Part of a small language model's weights.
Architecture: learned positions, biases, tied embeddings.
Each number is 50 + 10 x the weight over its row's rms, rounded and kept within 0 to 99. Layers, rows and columns count from 0. The size before them is the row's rms in percent of the matrix's.

# layer 10 MLP down, 384x1536, rms 0.206, rows 217-289, columns 480-575
100:49 57 56 38 26 34 55 35 38 39 28 37 75 60 55 49 44 56 37 49 64 55 60 52 40 65 59 55 57 44 45 51 71 44 41 28 48 44 57 48 60 37 68 56 33 55 45 53 51 72 48 48 52 33 39 54 48 53 50 36 57 46 45 60 42 40 51 44 55 78 51 51 40 59 45 37 33 40 44 40 67 60 56 41 43 70 42 55 59 56 45 50 48 48 45 49
099:54 56 57 58 65 45 48 51 54 39 45 57 49 48 54 51 62 60 40 44 28 56 56 45 26 57 45 39 50 60 48 28 48 51 65 39 57 65 62 27 58 37 36 67 47 46 39 52 20 38 44 41 64 51 47 47 40 25 48 74 57 57 42 47 60 50 39 26 56 59 44 31 43 52 44 55 51 42 42 63 62 46 50 47 35 44 45 55 34 43 69 39 63 65 46 46
101:46 58 55 69 55 40 49 56 66 63 41 44 62 76 34 26 38 65 67 65 64 38 43 37 48 33 67 47 45 49 47 52 27 51 49 57 46 51 52 36 67 50 84 43 49 43 29 46 64 56 38 36 55 47 38 51 58 66 52 43 47 37 40 52 42 58 46 55 56 35 38 52 55 52 42 86 43 41 37 42 28 61 56 41 43 55 23 57 42 29 39 60 43 55 56 58
097:48 44 58 33 43 52 53 41 48 56 41 41 50 55 48 52 42 42 56 46 48 42 55 71 51 39 37 58 52 25 41 40 51 49 56 34 50 74 39 33 52 70 43 52 39 49 50 33 60 50 57 51 53 62 61 52 43 53 45 47 42 65 23 56 44 44 37 59 51 36 53 62 35 65 47 44 62 49 46 47 47 54 62 40 60 44 56 21 56 40 38 54 53 34 50 24
096:43 39 50 50 55 57 56 35 73 59 44 53 70 57 33 43 76 54 39 52 62 45 45 43 41 56 45 39 45 49 37 45 51 52 74 39 63 49 42 57 65 44 39 55 39 62 60 51 34 48 73 31 43 69 40 71 35 51 57 54 51 44 45 70 50 48 43 68 55 53 54 43 52 39 50 46 55 61 60 50 31 50 57 36 53 61 50 59 39 44 70 63 34 59 58 66
101:70 59 63 49 52 48 79 64 59 50 59 60 38 54 74 47 38 53 29 59 67 63 63 42 31 43 48 61 41 46 50 32 51 69 45 58 38 51 64 51 59 53 60 38 47 48 49 42 41 50 58 50 73 55 45 47 55 44 45 76 68 53 50 52 60 37 26 65 55 43 47 30 43 38 49 61 64 55 66 49 57 62 44 50 39 48 40 36 46 53 56 43 55 59 48 46
095:70 50 49 45 38 45 30 32 44 61 41 73 47 47 50 63 57 31 35 47 59 54 45 51 37 38 42 42 54 42 47 45 63 60 51 48 39 52 56 66 57 36 68 54 73 54 52 47 50 50 42 54 50 39 47 49 52 48 60 40 65 66 37 58 49 65 53 53 42 51 59 35 57 54 50 55 65 43 64 51 49 51 47 43 52 65 56 58 63 65 51 39 58 47 59 61
095:43 45 56 44 65 54 59 57 40 52 62 44 69 47 48 70 52 51 44 32 45 35 55 60 48 61 55 40 51 63 56 48 54 72 41 60 40 69 55 68 61 57 44 60 42 47 58 57 51 43 45 50 69 38 47 43 61 56 51 61 49 42 35 54 49 59 50 42 41 57 38 44 32 50 48 43 50 30 64 59 57 59 45 60 36 67 54 66 48 50 51 43 55 47 54 62
099:54 40 25 51 40 39 38 29 46 52 46 50 32 45 60 55 47 46 48 49 55 35 44 60 47 44 40 61 61 33 42 45 50 40 43 50 50 43 33 50 47 46 44 41 52 64 38 48 51 33 54 46 35 58 60 37 49 47 41 53 47 52 43 40 32 53 50 54 52 50 41 54 44 47 55 51 54 43 44 48 48 35 64 58 52 55 27 46 45 46 46 56 49 60 64 55
099:60 49 49 46 37 45 61 46 53 47 45 31 43 33 48 42 44 41 40 38 38 36 43 53 70 44 39 60 44 48 51 47 45 54 57 58 51 29 56 54 57 45 47 43 47 46 41 70 48 59 43 31 47 43 53 57 50 57 48 46 55 38 50 76 65 42 40 49 56 53 56 55 62 40 48 21 66 34 55 48 54 61 53 62 47 62 53 46 58 49 53 55 54 36 52 35
099:30 40 50 39 48 46 42 42 39 48 69 57 29 42 46 56 33 48 32 49 55 55 54 50 44 51 50 47 57 53 52 35 51 51 39 43 44 60 43 55 43 55 59 52 41 47 55 56 34 55 57 54 43 58 57 50 50 75 47 53 48 63 45 59 48 23 59 40 46 60 39 48 47 54 46 53 62 62 60 63 49 49 49 60 50 45 59 43 41 56 60 42 33 19 49 37
099:58 69 42 54 42 50 53 59 61 54 43 46 65 57 44 56 43 48 33 57 50 51 53 50 47 43 68 44 38 41 59 42 65 44 54 52 33 45 45 45 53 47 68 77 53 57 54 49 50 52 54 37 63 45 41 48 61 62 45 42 47 55 60 59 39 52 58 48 38 57 47 51 35 49 63 72 53 60 39 61 59 38 57 51 36 52 45 59 38 40 54 55 63 52 48 59
101:51 61 60 45 55 32 51 31 46 29 41 52 41 47 57 56 44 47 48 60 56 46 43 64 39 38 50 41 40 57 50 51 66 43 61 66 47 42 28 65 38 34 46 54 37 38 48 55 47 46 39 38 50 35 67 63 38 47 58 39 47 52 44 64 49 55 67 42 48 51 61 47 47 42 44 49 60 52 58 48 39 53 41 48 53 59 52 50 47 51 49 41 34 46 45 49
101:47 50 47 49 41 42 34 38 33 73 56 53 65 39 38 56 39 53 37 55 35 49 61 39 36 63 49 56 52 46 60 38 32 35 42 37 72 36 40 50 57 48 47 61 60 68 57 52 45 40 70 54 78 55 77 41 47 51 49 57 45 43 50 54 67 57 43 51 38 53 32 61 60 41 45 51 47 46 45 47 58 59 43 47 30 48 46 45 60 32 46 42 37 59 56 41
096:40 40 43 57 53 72 53 51 43 47 65 50 62 51 50 47 48 48 29 53 51 57 45 61 62 50 40 68 57 64 40 38 62 44 48 44 58 53 56 69 64 40 56 45 61 48 60 51 29 64 37 38 49 55 56 60 42 48 39 40 45 47 40 64 54 45 37 30 55 55 38 53 47 65 48 58 48 73 62 68 47 44 44 55 62 49 58 69 42 54 51 51 56 56 59 62
105:34 49 62 52 42 44 61 49 62 59 61 55 46 43 48 44 56 53 48 50 56 65 27 26 58 42 46 53 62 60 47 37 43 45 70 68 34 52 72 38 33 25 62 61 55 55 66 41 56 62 61 60 65 57 67 49 39 51 41 39 54 42 51 52 46 75 64 54 51 61 70 62 57 59 59 46 56 37 47 47 39 56 61 54 41 68 37 54 50 46 44 38 48 45 44 53
110:42 43 64 62 53 34 37 59 51 44 58 52 31 71 38 58 39 42 48 53 68 57 46 39 63 61 47 55 29 39 48 43 35 47 47 36 64 58 69 53 57 34 58 55 45 25 62 33 49 68 46 47 56 45 37 61 38 46 53 37 41 37 60 39 60 49 45 66 43 28 42 42 49 56 73 22 65 50 53 49 51 45 48 44 53 54 48 51 48 54 62 61 46 56 47 49
110:43 71 65 50 56 60 52 55 50 57 27 48 61 47 40 67 53 70 51 56 52 29 39 61 52 45 72 43 52 41 50 33 44 56 34 38 48 60 45 39 48 42 71 50 56 47 53 60 53 51 58 43 54 56 39 49 52 56 42 56 52 49 55 52 39 58 50 46 51 49 51 42 37 61 62 50 35 54 48 63 54 71 50 42 56 35 69 43 65 63 42 50 42 46 66 64
101:47 53 70 31 46 47 33 51 34 59 61 49 40 59 46 49 62 46 48 36 63 52 47 46 45 37 44 54 76 46 47 48 60 53 49 47 39 56 44 39 29 53 42 50 49 47 47 48 33 65 31 41 55 34 47 41 53 53 47 55 37 48 41 26 37 54 56 35 55 64 65 55 37 46 58 53 51 50 44 52 59 34 49 56 60 45 59 41 32 58 67 25 55 48 42 51
100:44 55 59 55 63 45 66 44 46 56 46 42 49 61 63 46 62 53 45 55 64 47 49 62 49 50 45 64 49 45 45 60 53 57 59 55 43 58 38 56 54 63 43 58 52 42 49 50 52 72 42 48 47 45 52 56 49 36 50 39 58 38 44 42 32 39 70 57 41 34 49 56 34 63 63 44 47 33 53 44 48 45 56 54 65 60 42 68 47 51 38 38 54 49 61 44
100:30 47 54 43 47 57 51 50 58 32 38 58 33 62 50 39 54 75 52 42 51 32 46 51 51 50 36 54 32 45 54 48 49 63 56 55 38 56 54 37 50 62 65 51 36 57 64 36 42 47 54 73 33 53 60 50 40 46 65 34 47 29 44 54 47 54 46 56 30 65 46 60 50 49 52 66 41 42 55 49 71 47 48 52 61 36 47 45 53 53 39 71 51 48 44 59
101:51 46 53 44 47 45 61 63 66 58 67 35 67 62 54 60 49 37 55 31 45 62 37 28 69 48 57 37 69 79 54 71 60 53 54 54 45 56 39 55 32 48 47 40 62 37 42 42 63 51 42 50 60 48 47 33 54 41 40 45 59 40 35 44 53 43 49 50 51 52 50 47 44 42 73 39 68 39 32 41 40 46 60 51 47 53 54 53 48 56 53 42 64 52 59 39
095:54 48 47 45 39 54 33 42 37 43 40 39 71 29 55 29 49 46 71 36 43 56 52 50 55 34 60 60 41 46 64 45 61 38 49 35 41 53 63 42 56 37 50 47 53 58 61 54 44 44 38 36 48 43 33 44 70 43 50 62 69 37 71 57 61 45 53 35 53 43 58 61 32 53 37 53 45 45 35 31 43 45 54 49 64 34 74 37 51 37 55 64 44 64 60 46
100:45 45 54 52 73 37 62 38 34 54 58 67 57 58 53 61 47 64 43 40 36 51 43 57 49 40 40 31 50 32 54 60 45 58 62 47 46 45 36 71 53 40 46 46 61 62 53 40 51 55 48 55 48 58 45 59 44 41 55 30 47 67 47 50 62 57 55 48 43 50 63 41 47 48 62 64 48 42 40 47 48 66 41 50 49 44 42 57 59 32 39 43 56 46 48 34
099:49 56 35 33 51 60 62 53 70 39 54 55 49 75 59 50 52 43 49 61 49 43 61 51 56 54 58 41 46 68 39 53 48 47 55 50 63 32 58 52 53 35 50 53 42 71 56 58 46 59 63 56 49 52 36 51 59 32 50 40 39 47 47 60 52 50 54 49 50 48 49 71 59 57 49 35 61 57 72 69 34 50 41 40 43 30 52 63 57 27 43 45 47 45 51 51
104:49 63 48 48 70 64 55 54 47 35 58 31 46 57 53 42 44 55 39 58 48 49 56 52 35 46 61 55 54 51 52 58 52 65 50 66 78 52 39 51 49 49 67 38 53 55 41 47 59 54 40 38 38 44 43 49 64 54 38 37 58 60 47 70 40 62 48 52 51 43 55 53 73 50 57 37 61 60 54 46 53 58 37 62 45 40 54 52 46 52 38 41 64 37 48 58
099:48 61 58 57 51 67 56 41 37 54 42 49 58 38 44 55 40 49 48 40 29 70 62 55 43 40 56 57 51 61 36 23 58 53 32 50 48 56 58 61 42 53 54 45 47 61 52 77 59 45 50 61 61 33 48 50 43 52 42 52 76 52 45 57 42 46 48 49 58 60 62 66 48 37 53 57 47 42 27 72 51 47 47 57 54 50 42 51 51 77 41 57 36 53 50 43
097:49 38 58 39 30 64 67 55 46 47 42 62 67 44 55 34 56 48 59 44 66 66 57 35 46 46 58 66 62 35 54 45 50 44 51 64 57 40 49 60 49 50 61 51 59 49 44 64 54 42 48 46 40 38 42 41 61 56 47 47 52 65 50 68 64 46 46 61 42 44 63 29 37 49 30 44 66 68 73 53 60 35 56 56 48 45 36 39 42 29 71 46 51 41 48 49
101:46 39 51 62 59 57 52 49 42 55 70 45 57 52 50 57 55 39 61 43 56 55 49 54 46 42 47 34 57 56 53 51 56 40 53 50 42 48 62 67 60 56 42 46 21 37 41 54 36 57 50 52 59 56 52 39 46 50 30 65 49 57 60 46 56 47 37 52 49 38 42 65 52 58 50 37 31 46 46 64 42 39 55 54 74 51 50 72 52 50 50 56 51 63 67 54
101:46 44 60 68 46 35 56 51 18 75 69 42 58 58 32 42 61 46 61 52 54 54 42 53 60 58 36 54 31 58 53 53 38 59 66 48 59 34 65 34 56 28 44 44 44 58 70 29 38 26 55 47 48 41 65 31 44 38 52 47 51 43 57 52 58 42 51 37 31 17 43 45 47 48 53 35 57 50 46 45 22 64 48 51 65 61 53 61 31 49 52 50 58 57 46 50
101:37 65 43 47 52 52 53 47 46 59 59 55 56 41 44 38 60 63 31 34 40 29 53 62 49 46 43 55 54 43 43 50 58 69 68 52 54 52 57 52 67 64 50 58 32 54 52 24 27 46 47 50 61 49 32 53 49 45 39 41 51 53 66 57 25 49 45 38 81 38 47 48 50 39 53 43 48 62 43 52 52 58 49 58 47 54 55 54 51 47 43 37 59 64 37 70
100:51 59 62 52 78 54 50 48 43 60 48 35 80 51 63 45 55 52 46 51 53 60 48 55 35 51 45 32 45 52 79 62 57 45 53 77 35 44 43 49 68 38 51 43 61 50 63 62 56 54 55 52 43 51 34 38 51 55 64 52 76 41 47 37 44 55 39 42 59 57 44 48 70 45 50 52 42 61 48 49 55 47 38 37 71 36 53 54 31 52 50 49 55 51 52 60
097:63 54 54 44 52 24 52 44 47 38 44 47 44 46 40 54 40 48 62 45 40 61 67 48 59 46 59 44 67 41 47 63 42 54 57 40 42 61 42 45 23 47 41 37 44 52 47 61 59 62 54 50 63 49 46 48 52 33 79 54 63 40 67 69 30 69 54 37 49 61 49 54 47 44 61 62 56 45 43 49 46 56 67 47 62 51 41 37 60 49 55 47 39 41 55 75
105:53 39 65 46 39 73 58 56 43 42 34 53 54 50 45 35 63 47 56 53 56 54 49 47 50 52 49 62 66 31 47 46 53 52 70 56 38 52 46 61 33 52 49 52 37 36 46 49 51 54 36 35 31 54 44 52 44 51 57 55 35 54 63 31 48 51 49 45 55 57 44 34 50 46 38 50 50 57 75 49 22 43 52 44 54 41 44 45 55 58 56 36 40 24 42 61
101:49 49 66 46 52 68 52 44 54 42 65 48 58 44 53 61 67 34 40 67 52 47 52 53 56 51 59 60 63 51 39 48 64 47 54 57 56 64 61 51 56 38 65 65 42 54 40 31 54 55 50 56 48 55 60 32 59 54 33 47 42 55 49 44 76 38 64 70 38 52 49 38 63 50 53 35 46 38 52 49 53 65 54 52 41 55 47 55 32 52 45 46 42 56 51 58
098:45 43 55 48 57 18 29 35 40 62 45 45 65 59 35 63 57 50 47 50 51 48 52 58 76 41 58 34 52 44 50 42 55 43 44 48 53 68 71 43 38 77 37 56 58 34 58 67 28 59 52 40 50 39 34 39 40 40 62 63 38 42 36 38 41 46 55 49 59 52 56 65 47 45 49 39 55 50 37 65 34 42 38 54 31 49 43 55 43 41 62 46 48 56 61 51
102:62 51 46 53 34 54 53 60 66 68 62 41 59 51 36 41 42 45 41 41 44 47 53 56 50 42 52 45 65 38 34 51 62 43 39 50 39 49 37 49 66 48 63 46 41 62 49 59 57 50 45 57 50 49 63 53 67 60 28 55 49 57 57 37 46 53 39 42 50 24 43 29 66 64 36 34 34 30 60 58 46 54 46 51 43 57 53 56 57 51 52 54 49 33 55 59
098:48 42 64 54 59 49 51 40 68 59 48 56 49 47 53 58 49 39 56 45 42 36 57 60 35 51 45 35 52 49 45 55 54 33 47 44 50 34 51 44 58 51 37 66 49 40 42 39 66 35 53 61 60 48 50 55 66 51 45 49 50 28 52 48 44 50 46 51 67 57 61 41 60 53 49 54 52 41 33 68 44 63 61 63 48 43 58 42 36 60 40 33 49 52 45 45
098:47 60 60 58 57 55 56 41 41 39 37 56 35 65 44 50 45 37 48 70 49 62 45 50 68 56 52 41 35 51 49 43 45 53 58 41 42 50 59 43 46 37 46 41 55 46 47 59 52 59 44 60 50 47 51 45 46 38 49 52 42 31 59 49 58 40 61 54 42 57 29 36 27 55 42 48 48 59 64 65 63 52 48 52 66 51 45 56 46 48 42 38 38 60 34 51
101:49 63 45 51 44 43 50 44 45 36 40 45 43 50 42 54 51 50 47 56 36 40 48 23 39 39 53 56 61 42 47 41 67 55 58 63 64 59 45 57 35 58 46 66 43 76 51 50 69 62 42 48 54 39 42 65 73 51 46 44 46 56 61 50 50 51 57 42 39 40 59 36 53 44 51 52 60 27 48 40 59 60 73 55 38 46 40 60 33 57 51 53 52 46 38 54
099:51 57 69 45 53 40 44 35 43 71 47 67 37 47 38 78 53 56 47 67 52 61 55 51 50 47 52 51 23 40 59 54 39 57 62 57 43 75 54 47 72 54 54 57 34 46 46 64 49 60 40 59 60 64 42 44 52 60 57 42 46 45 52 40 47 43 54 41 55 36 51 53 58 50 66 50 51 39 41 46 45 41 48 63 50 28 52 57 44 46 58 49 47 41 49 65
095:25 50 47 62 56 49 44 54 55 65 57 40 52 59 88 59 50 40 55 49 48 50 52 49 52 46 65 26 53 37 57 47 59 58 56 33 52 51 62 21 37 51 44 49 51 43 58 51 51 45 59 36 36 54 43 41 40 58 55 59 41 58 46 62 40 55 48 55 45 55 57 39 51 62 35 47 49 39 38 34 38 65 47 33 52 58 50 42 37 36 50 44 56 52 33 64
099:46 52 56 50 48 48 53 42 32 60 61 53 39 36 49 70 39 61 63 49 45 46 47 70 40 50 44 37 62 55 51 59 39 56 52 46 75 58 30 41 44 63 58 59 58 45 46 58 44 56 47 56 42 49 53 44 38 28 30 33 58 47 42 44 56 45 43 47 62 37 46 45 39 46 63 64 48 52 41 41 44 54 49 74 49 44 53 38 39 48 57 49 58 54 57 45
097:62 50 45 35 51 44 44 54 34 44 39 56 49 48 55 58 53 47 56 61 44 55 57 44 56 80 38 65 30 54 54 53 54 52 56 62 55 50 38 64 54 46 41 45 46 43 60 45 50 55 53 26 52 48 40 56 54 46 59 66 38 47 47 41 69 52 39 67 48 65 61 36 49 48 60 45 64 50 44 52 30 41 46 48 56 47 60 51 51 34 50 35 52 07 46 54
105:51 43 60 25 55 52 34 44 61 39 57 38 49 56 42 44 47 60 57 63 50 49 42 36 58 49 66 54 28 57 68 46 42 61 48 53 56 43 53 44 66 47 49 38 60 27 57 33 57 57 46 60 43 50 52 78 47 34 41 56 51 33 61 38 53 48 29 48 48 54 64 46 71 48 29 53 40 60 49 60 58 38 66 37 69 44 60 55 41 45 54 40 55 77 57 50
103:40 53 50 49 47 49 54 44 43 48 61 39 65 32 67 55 44 68 43 53 47 65 49 50 39 55 65 47 54 53 49 43 57 60 69 59 38 25 50 45 52 35 65 58 50 63 45 56 45 43 45 57 38 71 29 52 44 46 34 50 43 52 42 45 35 49 57 44 53 51 38 46 48 42 55 45 30 54 36 41 47 42 46 53 58 52 58 41 55 60 48 45 55 43 37 36
102:55 56 39 37 47 48 36 43 61 44 56 50 52 58 48 51 48 31 55 32 37 43 42 34 53 53 47 37 45 44 48 59 56 51 57 50 36 46 57 33 44 43 33 49 58 39 48 57 45 42 46 59 57 47 51 55 65 46 26 43 65 62 41 38 48 53 67 48 52 51 50 49 54 31 53 52 48 50 49 50 61 33 71 53 52 53 57 58 44 49 45 55 49 68 36 50
100:51 57 53 47 41 56 44 36 61 47 40 59 30 41 68 53 52 52 47 59 44 56 45 64 23 51 58 64 73 48 43 53 47 51 44 37 54 56 55 23 41 47 48 46 49 35 69 44 42 46 43 60 49 42 63 53 57 49 73 54 40 57 55 55 46 52 44 50 61 62 45 55 48 41 36 68 41 51 49 49 71 30 55 59 36 44 40 55 45 50 52 56 43 61 56 60
104:48 54 41 45 49 58 40 20 43 63 54 54 39 47 55 34 51 51 59 45 39 54 59 66 44 57 52 43 34 57 54 44 42 46 43 60 27 41 67 45 58 59 43 51 53 48 55 48 51 41 59 60 45 39 45 57 44 41 49 49 58 45 61 48 64 49 44 63 38 47 58 45 47 59 57 46 49 54 57 48 37 64 42 53 55 33 36 57 52 62 65 56 54 54 47 70
101:37 41 41 38 62 45 37 43 32 56 53 56 57 60 50 65 49 57 48 59 41 54 28 59 41 47 45 65 51 55 45 56 63 41 64 36 55 48 53 33 62 57 43 64 32 52 49 56 52 45 38 57 50 44 53 69 34 52 56 34 38 67 49 47 67 48 42 50 26 34 45 49 47 53 52 37 41 55 42 48 75 48 25 37 39 66 57 45 48 58 61 66 57 63 44 43
097:38 58 67 39 58 42 54 67 51 51 52 41 50 54 46 62 51 60 40 49 54 51 54 61 47 70 52 32 63 43 47 59 58 65 71 45 57 50 50 67 69 56 42 42 45 53 50 70 50 50 57 29 56 62 50 60 59 57 49 48 41 43 65 37 53 58 55 47 57 48 35 56 51 49 44 52 70 52 47 49 59 56 51 38 60 48 53 45 39 47 61 25 59 68 30 45
103:58 34 55 55 37 37 50 31 39 46 51 38 40 49 32 75 62 41 51 30 47 51 46 52 49 51 37 60 52 48 61 56 50 56 49 66 61 54 68 68 55 61 71 62 51 51 62 46 58 53 44 46 62 47 54 71 47 54 64 52 49 43 38 54 51 53 63 47 52 56 36 52 51 54 45 45 57 50 57 57 54 65 63 47 42 66 45 43 55 42 57 53 57 54 40 63
102:48 35 64 56 62 56 41 51 55 57 47 44 30 43 56 39 41 56 44 44 47 56 68 49 55 44 53 53 53 46 46 45 46 62 66 54 60 52 47 51 39 57 54 55 65 66 38 48 63 53 58 40 34 31 59 39 53 49 47 39 54 73 52 49 51 55 51 55 43 56 53 31 59 39 47 61 57 59 42 54 43 57 38 64 48 41 65 49 49 60 49 64 56 52 49 33
102:45 51 61 60 67 40 51 50 56 41 60 51 45 41 66 57 59 53 51 72 62 52 43 33 38 47 56 36 36 44 50 65 58 49 48 65 69 49 46 50 47 37 46 48 53 33 62 63 37 74 42 50 47 32 53 43 65 57 58 56 44 46 52 47 46 65 32 60 48 69 35 51 30 62 36 53 57 65 51 55 39 53 52 42 54 50 60 69 53 67 56 71 49 32 43 52
100:47 45 45 43 41 44 57 49 60 51 57 52 59 24 67 53 59 46 45 54 57 64 50 50 58 45 55 48 32 49 50 53 54 61 58 27 81 48 51 48 45 53 57 43 50 43 64 21 58 43 51 56 70 53 47 66 38 50 60 66 69 50 54 56 45 50 49 43 62 49 42 41 34 44 58 39 44 58 52 51 47 42 54 41 53 38 31 45 49 65 50 42 48 68 47 50
099:59 59 58 43 47 51 31 66 54 47 55 64 58 58 34 44 41 36 51 48 40 58 39 52 47 35 55 55 48 61 52 58 34 61 58 44 43 52 55 36 72 52 48 48 45 58 55 44 62 50 48 41 34 50 41 37 32 52 55 64 38 50 59 36 38 62 42 55 34 35 40 61 60 59 43 39 57 38 54 54 32 61 58 53 46 48 47 56 48 36 48 59 63 39 47 63
097:48 55 40 70 47 43 53 42 62 51 55 35 43 68 43 65 49 59 66 57 58 56 36 49 39 56 40 52 45 54 45 46 58 33 52 53 48 66 69 48 46 48 52 42 56 54 57 45 26 59 48 49 40 56 46 52 50 53 44 32 60 54 60 47 54 63 59 41 42 54 60 59 25 49 47 44 56 64 50 24 47 38 66 56 30 50 40 41 55 58 46 52 36 52 48 67
093:53 58 65 58 48 40 46 53 53 49 52 54 62 55 53 47 54 61 42 61 59 62 50 29 53 39 43 52 45 60 49 45 38 33 49 35 32 45 48 62 50 67 43 65 40 29 52 53 50 36 46 45 70 41 44 47 49 40 56 49 51 48 39 44 56 45 43 45 53 32 43 47 42 65 56 38 46 59 43 60 61 51 64 46 46 41 54 57 51 54 47 45 58 59 56 63
100:64 57 58 35 75 67 47 53 29 41 70 62 53 59 62 54 56 53 45 56 62 67 53 52 26 43 54 57 51 47 40 52 61 57 45 54 40 65 53 47 62 64 54 69 50 67 31 63 50 50 45 51 51 45 56 56 51 60 42 52 40 42 66 48 47 43 39 66 52 39 44 62 58 55 56 35 56 66 35 51 16 49 39 41 60 36 53 54 58 38 54 46 56 36 43 43
101:49 58 55 43 39 62 75 37 63 54 43 44 55 66 59 61 34 56 59 50 36 54 25 51 45 50 43 65 63 43 49 41 40 63 41 58 51 14 60 43 62 47 77 46 43 54 53 58 69 57 37 49 47 50 56 49 53 66 52 54 38 61 40 52 50 40 63 45 56 61 52 41 39 50 59 62 44 43 53 46 56 39 60 55 53 50 51 43 53 42 57 66 50 65 55 32
102:46 59 62 47 45 43 24 44 58 40 32 36 59 46 54 65 50 42 23 46 73 58 53 47 49 60 39 56 63 65 43 49 51 68 70 47 47 41 35 59 59 32 47 43 59 48 44 35 45 61 52 61 63 34 55 48 58 57 50 45 72 18 46 59 55 54 62 54 51 55 46 65 47 33 36 49 47 44 49 64 43 48 41 45 45 53 55 44 59 54 47 52 43 68 63 56
099:53 76 43 47 58 56 50 63 38 45 25 61 53 47 44 43 63 46 44 51 37 56 54 60 61 44 48 39 35 55 56 70 44 40 71 49 57 49 43 50 47 54 32 52 64 38 54 50 49 45 60 44 55 69 54 64 52 43 45 62 51 62 52 45 59 55 49 48 55 40 46 58 48 64 49 60 43 60 51 36 59 39 44 39 48 45 50 54 53 50 55 51 42 60 35 31
106:67 53 42 57 84 48 63 33 33 38 60 58 52 37 70 45 29 28 53 57 38 57 71 41 54 48 50 70 47 42 78 41 42 50 41 31 53 41 74 59 52 55 44 61 54 40 44 47 57 56 50 59 46 55 54 53 51 40 62 49 44 36 40 50 53 43 59 66 47 38 52 54 55 62 62 52 52 53 56 62 51 50 78 41 36 55 66 35 57 67 44 55 62 57 59 49
100:60 53 78 46 61 51 49 53 65 57 39 42 25 68 56 47 55 56 70 61 64 30 53 62 62 57 58 54 58 53 48 59 57 57 46 47 68 48 61 44 46 69 34 32 55 61 54 56 43 35 58 47 67 48 41 40 49 55 43 67 34 53 74 65 51 59 37 47 36 51 56 31 47 70 39 47 55 36 25 42 50 49 67 35 55 71 61 48 44 40 45 50 56 61 50 42
097:52 42 28 48 68 39 58 53 38 52 33 55 29 25 48 29 48 64 55 49 48 58 30 77 40 43 60 55 41 50 59 50 42 43 50 52 46 61 57 51 61 70 52 58 45 32 49 55 39 43 55 45 58 55 25 51 62 60 49 48 55 65 39 47 60 59 67 40 53 43 48 56 43 49 29 57 62 37 39 61 53 51 46 55 65 31 59 50 58 53 38 50 42 44 55 43
101:38 36 56 35 71 57 61 50 51 64 46 60 59 31 59 39 32 50 60 47 44 51 58 50 63 45 45 52 51 53 64 63 44 73 61 72 55 50 44 62 40 49 46 44 59 40 56 43 45 38 60 62 57 49 47 35 61 62 58 45 65 50 44 64 55 37 52 48 53 50 39 49 50 50 55 57 51 61 45 59 44 48 54 55 84 47 47 44 65 49 63 43 53 61 45 53
099:35 44 36 53 42 59 60 58 80 43 55 65 65 51 51 42 47 27 50 59 45 53 75 55 51 58 34 54 48 51 39 51 75 42 65 48 43 56 55 53 33 45 36 59 56 57 21 56 49 41 50 38 45 51 40 62 48 40 52 45 36 45 46 48 47 59 60 55 60 36 57 40 40 60 42 32 52 51 40 41 75 64 61 70 32 46 51 43 64 43 48 45 30 28 32 46
101:55 48 45 33 58 63 53 48 36 44 34 59 55 50 59 68 47 51 64 56 41 54 40 36 29 53 40 56 57 59 56 56 62 54 62 48 59 49 47 38 43 30 74 66 43 65 45 36 37 62 50 47 52 63 48 70 49 45 37 53 61 50 63 55 42 51 44 65 43 46 46 76 41 52 52 65 67 57 54 35 39 50 51 30 38 52 57 62 46 38 39 52 42 59 53 51
099:44 46 64 63 39 43 32 44 35 33 54 54 50 52 28 54 43 53 49 48 60 32 47 46 40 49 53 53 58 59 54 58 34 49 35 59 39 47 72 51 37 53 52 78 57 59 47 50 61 46 48 54 48 41 52 39 54 38 53 49 67 47 52 51 42 50 47 61 43 59 45 43 58 56 50 54 40 57 64 64 56 45 58 52 50 54 48 35 52 58 52 62 42 42 60 45
097:57 43 68 41 52 54 45 46 61 55 57 54 52 38 27 68 42 79 51 62 45 61 40 64 65 38 42 38 48 54 62 39 51 40 75 34 45 32 52 55 50 45 46 61 65 59 48 57 49 59 57 45 67 61 24 66 45 48 45 62 48 41 47 42 67 45 43 69 75 61 45 61 50 46 57 25 39 35 42 33 56 50 49 34 50 53 52 48 46 65 70 59 44 37 53 43
100:81 42 45 52 76 42 45 48 53 70 58 57 61 43 61 37 46 53 42 59 62 48 47 51 44 73 66 51 60 56 64 58 50 37 50 38 51 50 62 36 25 55 40 56 64 50 48 65 39 34 52 55 38 41 59 72 56 55 41 43 70 38 66 39 54 49 44 57 62 44 50 56 40 70 55 48 56 45 47 46 73 54 43 60 65 37 55 72 40 55 57 54 50 57 62 59
104:63 62 37 45 60 40 43 39 46 37 66 47 51 77 53 54 49 68 47 62 39 48 42 54 54 63 36 41 44 46 44 41 41 47 48 53 56 45 54 56 49 44 40 42 66 51 48 50 53 53 57 69 59 40 55 47 55 41 50 48 44 56 58 67 58 60 64 48 53 64 52 35 55 56 46 56 41 57 59 46 34 51 58 52 46 62 62 45 65 50 40 47 67 58 50 40
100:64 57 40 27 31 67 49 53 59 53 55 44 55 46 49 52 45 57 45 47 59 45 44 42 31 44 49 80 40 58 49 49 29 37 39 52 22 42 57 58 56 45 61 40 61 45 59 48 65 60 52 52 48 38 55 69 54 44 70 54 63 53 46 56 46 46 45 45 44 48 44 51 57 42 53 53 66 38 45 53 32 55 46 39 50 43 61 68 64 52 58 53 55 44 52 32